Weights of a small GPT-style language model, trained from scratch on English Wikipedia.
Size: 24 layers, MLP 1536 tanh GELU, vocabulary 4096, 44.6M parameters.
Architecture: LayerNorm before each block, tied embeddings.
Training: a variant of SOAP for these matrices, 360M tokens.
Each number is 200 + 40 x the weight over its row's rms, rounded and kept within 0 to 999. Layers, rows and columns count from 0. The size before them is the row's rms in percent of the matrix's.

# down: layer 9 MLP down (transposed), 1536x384, rms 0.0757, rows 1023-1054, columns 48-95
# up: layer 9 MLP up, 1536x384, rms 0.0845, rows 1024-1055, columns 48-95
down1023,121,208,286,294,207,156,176,247,256,236,200,272,278,211,192,235,143,216,133,226,139,202,225,229,172,106,171,218,185,226,155,314,292,203,206,216,223,141,141,240,214,174,178,210,111,149,186,187,173
up1024,097,224,147,234,149,151,188,215,206,200,155,248,238,154,182,240,181,223,243,190,178,210,144,232,179,184,197,153,224,175,203,221,245,211,213,206,222,213,247,213,179,232,202,148,225,207,270,199,200
down1024,095,167,180,183,167,160,195,248,258,275,256,110,168,179,217,213,201,221,224,120,254,181,237,235,206,219,204,309,188,189,297,198,213,256,223,219,209,208,217,157,237,215,225,208,141,213,161,222,234
up1025,106,252,167,147,182,194,195,220,88,177,256,160,129,166,242,216,277,184,178,257,217,215,141,190,249,202,261,254,194,234,185,172,205,168,171,157,149,227,188,189,217,223,181,157,213,236,180,169,174
down1025,105,181,197,243,240,241,198,129,173,154,175,141,153,213,222,208,178,222,282,219,222,228,178,244,240,222,186,222,242,138,258,164,249,214,251,192,207,189,176,209,159,243,166,221,186,183,139,198,170
up1026,102,217,142,211,245,272,173,203,244,171,147,164,106,215,158,219,232,211,219,177,270,209,151,222,167,218,161,133,165,246,237,155,105,148,238,281,193,216,219,218,235,167,205,200,264,136,182,181,265
down1026,104,203,159,225,151,201,185,162,211,189,197,223,155,184,239,224,154,149,185,163,210,165,154,229,252,168,201,240,209,162,205,257,225,185,168,223,110,204,164,149,176,225,174,197,136,115,235,191,235
up1027,103,123,280,273,144,203,302,286,284,194,175,130,200,218,222,204,220,244,215,235,234,232,267,192,184,160,251,233,234,140,163,118,125,144,225,262,221,177,193,160,251,138,200,162,218,259,86,201,211
down1027,099,215,141,145,194,168,214,255,155,206,188,116,171,229,180,153,197,215,226,203,174,213,143,224,246,228,203,185,217,258,210,262,136,203,130,153,186,237,124,271,209,226,142,243,216,102,176,253,108
up1028,110,150,182,221,119,182,224,241,205,265,182,207,204,294,215,173,178,267,191,213,247,202,167,253,190,205,221,295,237,221,221,140,245,156,163,162,133,149,264,212,201,137,194,209,223,186,230,117,236
down1028,100,198,187,219,251,285,175,188,206,182,194,236,205,197,190,192,136,270,163,260,142,191,196,116,151,259,187,193,139,227,216,147,211,251,190,172,201,271,116,165,104,214,194,251,202,176,190,230,192
up1029,109,183,166,224,229,174,179,212,157,186,169,208,198,201,218,212,289,231,172,185,179,212,218,248,203,232,303,153,189,242,139,134,206,249,213,247,236,230,227,275,202,149,211,173,278,188,254,227,161
down1029,114,191,201,206,226,201,156,246,199,153,192,173,181,262,216,153,199,231,184,174,250,183,209,226,121,258,187,228,264,171,239,247,198,164,211,184,229,232,189,163,223,199,196,215,128,184,168,241,207
up1030,103,220,191,198,286,167,200,199,205,183,213,203,184,161,240,188,235,284,181,185,194,108,171,233,296,246,207,229,240,198,171,235,189,270,217,173,192,206,195,188,168,176,216,150,113,299,147,172,261
down1030,104,233,200,160,187,177,169,181,180,271,160,193,200,214,206,204,181,220,259,192,189,175,190,162,175,162,286,214,222,227,188,240,200,214,210,203,215,207,152,198,207,226,256,204,255,243,199,254,262
up1031,101,212,216,216,244,217,205,144,174,239,262,220,151,166,174,149,162,242,171,265,200,207,197,239,150,139,200,215,224,238,87,198,137,234,205,249,224,281,205,158,265,103,167,183,186,123,235,156,193
down1031,095,169,265,137,240,261,221,181,219,176,143,147,149,256,209,226,216,208,121,221,185,163,263,204,270,246,194,131,192,150,155,250,199,175,166,128,210,230,149,243,158,178,205,232,167,239,194,236,130
up1032,095,159,244,193,223,161,227,239,141,251,196,204,159,182,167,188,186,147,202,247,271,189,195,244,217,193,187,212,207,175,189,166,177,243,120,269,170,243,246,216,200,167,215,263,185,226,204,147,199
down1032,101,218,260,227,189,242,167,147,202,221,233,178,261,188,242,210,142,170,178,166,229,194,183,180,201,229,174,190,134,189,194,196,167,268,186,188,222,220,329,138,195,160,195,175,160,237,220,192,181
up1033,100,142,141,163,190,159,206,190,220,265,311,153,228,222,155,257,285,194,190,215,184,230,172,223,193,242,212,219,145,204,204,215,192,159,180,232,242,226,221,208,105,150,205,181,213,233,211,131,272
down1033,102,188,183,166,145,169,244,181,165,199,170,182,238,313,161,176,264,133,224,136,203,175,204,190,279,202,273,167,200,155,180,250,123,172,184,243,232,126,220,201,251,207,131,168,231,209,226,151,171
up1034,105,225,177,231,232,172,98,216,213,256,188,257,216,198,179,209,202,206,235,228,248,199,204,191,221,154,170,170,218,150,250,233,156,177,146,241,224,176,179,147,203,211,202,203,199,203,161,157,249
down1034,104,186,187,228,171,190,188,248,184,207,188,194,179,249,232,131,177,134,224,215,213,206,182,237,240,252,221,222,221,158,209,165,249,183,171,242,168,216,147,229,165,157,279,150,162,178,223,289,202
up1035,113,129,224,200,217,268,127,171,191,228,191,224,163,177,203,179,159,166,193,189,332,248,204,287,232,143,257,177,210,217,218,171,193,160,216,184,123,214,220,236,164,227,188,196,217,206,204,172,287
down1035,097,276,146,129,227,185,169,147,211,246,171,207,284,207,156,166,172,204,211,308,220,204,265,240,258,258,187,163,151,176,247,209,256,273,243,262,253,196,185,197,159,164,221,163,179,195,249,173,209
up1036,109,186,246,176,207,199,199,209,151,223,275,205,146,211,165,191,164,194,202,186,209,196,191,186,213,284,121,147,186,222,195,228,235,219,129,163,267,227,157,235,226,211,166,246,145,214,237,138,189
down1036,107,225,120,222,212,172,249,264,305,203,203,156,130,193,147,170,203,192,208,199,189,163,210,193,239,160,160,110,281,236,284,198,243,215,241,200,261,218,145,138,185,169,191,232,280,141,194,210,266
up1037,102,186,184,208,224,220,218,257,129,155,171,211,216,147,141,253,191,194,254,262,256,198,212,197,266,212,150,225,159,182,225,261,145,199,167,234,163,252,144,189,164,180,269,196,152,204,146,238,192
down1037,106,170,246,194,228,148,216,164,116,252,190,243,195,210,173,176,212,209,215,216,228,171,175,176,161,193,195,222,219,243,220,204,256,147,265,264,142,170,252,171,238,250,236,184,194,294,213,141,211
up1038,098,152,209,213,239,302,208,229,201,237,210,214,176,181,103,140,207,232,142,124,167,212,214,216,186,201,173,245,229,189,203,181,241,143,163,190,175,216,228,178,196,148,166,188,248,176,238,211,191
down1038,097,231,248,88,198,216,171,188,240,208,217,182,132,195,207,250,65,161,191,246,172,218,242,181,172,280,225,196,171,224,184,111,223,229,181,226,234,236,262,171,132,155,182,224,194,201,240,203,221
up1039,105,178,274,179,172,187,192,198,221,172,183,181,271,181,208,155,247,191,180,194,160,187,225,64,196,95,207,274,221,166,244,205,165,165,252,125,156,135,121,117,148,252,149,171,238,234,150,288,272
down1039,104,237,204,170,192,294,148,135,245,234,229,200,187,207,169,208,166,188,202,228,272,163,248,157,221,214,227,204,167,196,240,178,205,235,244,158,157,183,222,200,155,172,254,219,146,183,221,231,291
up1040,104,147,191,244,126,181,160,156,216,213,239,230,179,178,186,185,288,146,143,202,168,197,190,201,233,158,249,220,211,145,196,241,98,268,189,177,206,239,205,132,162,282,205,179,175,254,206,204,200
down1040,103,198,168,176,146,226,209,195,302,182,197,259,232,198,271,228,231,160,210,165,234,212,152,178,212,169,145,231,219,226,221,239,236,159,253,210,183,103,235,191,278,229,176,121,304,130,208,191,200
up1041,093,234,179,169,149,217,140,198,182,231,173,198,192,185,250,124,211,170,177,287,138,180,213,233,196,193,136,201,238,240,178,212,193,203,193,169,186,233,182,170,213,203,263,198,263,179,160,327,256
down1041,095,194,231,191,164,266,238,236,256,220,175,197,102,194,216,191,199,177,237,184,203,190,197,228,179,280,173,229,234,119,207,186,163,198,165,173,209,238,238,244,160,242,247,242,213,249,197,229,164
up1042,098,204,240,189,59,139,93,184,179,228,223,185,240,202,180,159,174,209,178,220,205,132,211,187,192,258,165,164,146,127,222,206,200,224,211,226,221,198,246,209,251,150,225,164,211,229,183,196,200
down1042,098,177,92,308,197,165,226,221,198,145,159,255,214,233,180,226,181,230,214,260,184,206,224,215,290,155,150,133,139,172,192,219,199,236,237,219,166,206,203,121,137,216,185,125,223,151,259,232,210
up1043,108,156,192,121,208,151,173,237,194,222,145,203,166,264,191,190,133,162,250,251,176,213,204,211,251,117,184,239,148,218,140,243,178,231,164,158,200,194,169,181,271,194,196,234,288,186,138,196,164
down1043,105,193,226,287,186,280,201,223,234,171,160,148,241,245,268,233,292,114,209,184,208,114,149,219,235,223,209,192,178,189,185,192,278,171,179,220,207,172,183,251,164,164,192,241,241,216,218,194,211
up1044,100,194,152,237,217,229,154,194,220,254,210,187,207,201,271,120,183,209,224,269,116,267,188,161,198,173,159,248,179,233,156,222,220,147,218,232,212,276,149,158,174,140,278,249,164,226,113,214,193
down1044,109,222,142,215,223,248,188,205,161,163,237,196,182,216,227,269,150,132,264,187,136,167,279,209,214,257,155,225,140,220,133,181,122,261,240,179,190,126,165,168,200,269,274,150,152,263,146,182,215
up1045,096,256,210,207,247,170,209,223,223,178,194,213,161,174,200,173,288,125,176,241,182,179,251,220,204,189,216,181,173,176,224,156,254,147,235,203,165,180,271,230,191,255,196,214,182,167,121,234,156
down1045,096,153,138,214,185,227,191,172,164,248,119,200,143,177,223,181,173,166,221,206,183,247,222,186,176,122,205,174,168,208,210,221,216,198,252,182,250,180,199,216,249,188,208,196,173,197,248,191,148
up1046,096,241,242,225,255,187,159,218,136,197,236,217,200,191,168,220,138,190,196,284,174,199,159,233,166,177,170,257,197,224,240,120,197,242,274,196,263,251,224,151,132,245,202,184,299,266,230,234,178
down1046,097,163,251,167,242,196,247,137,248,176,156,138,257,179,222,143,221,172,210,214,159,188,198,214,118,255,227,127,227,273,212,201,252,180,200,191,191,208,227,193,267,260,187,142,164,286,228,247,237
up1047,097,232,206,284,152,260,163,205,183,167,221,216,211,244,172,217,100,215,167,211,190,226,157,150,174,213,213,138,222,191,217,214,118,256,214,150,156,245,204,242,185,277,191,142,153,174,123,204,218
down1047,097,237,219,184,157,206,231,224,87,205,137,183,163,189,191,148,227,267,214,236,189,221,226,228,190,188,152,238,249,186,249,166,217,162,256,175,166,199,257,99,192,194,233,179,169,229,225,210,220
up1048,089,239,226,201,225,92,187,158,213,217,217,191,144,241,192,110,208,155,163,255,202,166,272,223,154,209,260,295,193,180,243,195,212,196,169,172,266,276,239,219,231,258,189,220,195,253,200,169,208
down1048,100,185,197,184,259,210,218,151,218,209,177,213,220,168,201,228,142,191,136,137,222,255,167,227,223,171,192,214,205,175,166,173,198,171,261,196,257,245,194,189,183,257,186,221,182,255,111,220,147
up1049,100,260,218,152,217,157,201,203,220,191,198,244,131,186,292,216,210,175,237,240,200,144,183,172,156,169,176,172,218,223,128,151,247,215,248,202,244,270,134,196,165,264,205,156,245,176,216,202,104
down1049,103,274,183,195,226,305,299,196,142,199,161,220,200,198,172,204,196,149,186,263,269,200,188,188,189,210,193,188,223,182,208,238,187,193,156,140,189,179,124,240,128,160,119,263,134,179,195,182,191
up1050,097,234,238,217,222,174,218,202,188,183,209,246,174,200,217,134,222,165,196,175,161,199,211,144,193,134,233,197,170,182,194,161,112,236,230,269,183,223,220,198,251,231,221,234,184,239,272,166,181
down1050,094,273,186,207,223,237,186,169,242,214,157,195,154,219,180,178,226,161,246,232,253,160,223,166,248,221,174,101,227,248,227,130,250,253,256,132,271,145,256,241,235,175,116,288,172,194,237,142,186
up1051,093,212,212,163,258,188,180,227,178,238,217,197,149,206,195,140,181,190,192,220,255,198,195,242,227,180,164,168,232,244,223,158,222,209,139,192,178,209,146,224,203,192,186,161,130,184,229,213,141
down1051,090,213,250,184,217,210,156,134,119,207,203,230,256,160,164,246,190,206,230,227,249,180,226,151,224,203,107,204,168,206,209,108,190,171,198,251,140,179,126,185,303,259,140,255,152,208,211,237,209
up1052,094,202,209,183,176,169,230,165,152,205,238,160,269,150,164,167,275,196,229,211,169,144,107,167,161,139,147,158,238,203,247,242,226,185,220,215,226,250,240,271,288,204,199,259,157,262,170,186,192
down1052,102,159,203,270,215,167,129,207,227,246,161,235,196,225,242,166,176,190,207,162,250,189,194,231,192,271,265,164,143,181,223,155,222,183,142,238,283,208,232,112,228,239,166,177,184,156,172,231,206
up1053,095,227,260,159,156,198,175,310,164,280,118,205,193,227,192,273,257,196,170,182,196,225,129,222,203,176,186,148,185,214,234,246,238,171,209,172,219,210,158,144,168,240,211,144,166,172,254,200,288
down1053,098,236,215,158,177,216,231,136,146,172,183,165,196,208,186,125,170,266,171,137,235,293,223,215,300,121,194,228,179,187,231,232,196,262,178,134,201,205,164,214,233,225,236,189,266,202,73,196,175
up1054,105,265,165,144,211,188,232,186,159,187,221,232,177,273,194,214,145,225,191,136,207,226,154,251,193,204,159,140,252,294,169,247,188,293,251,171,167,121,149,255,171,141,166,213,191,182,196,167,173
down1054,105,243,215,191,192,194,190,238,246,200,217,208,210,182,208,197,198,177,131,342,123,196,111,153,215,218,144,194,219,213,127,125,266,171,171,236,204,175,198,212,180,139,178,203,152,87,205,227,210
up1055,098,209,203,203,213,229,145,168,318,184,144,262,196,194,156,248,152,215,187,126,260,214,265,189,217,246,166,151,202,233,221,186,293,184,260,222,217,248,214,206,162,128,191,239,196,169,195,162,283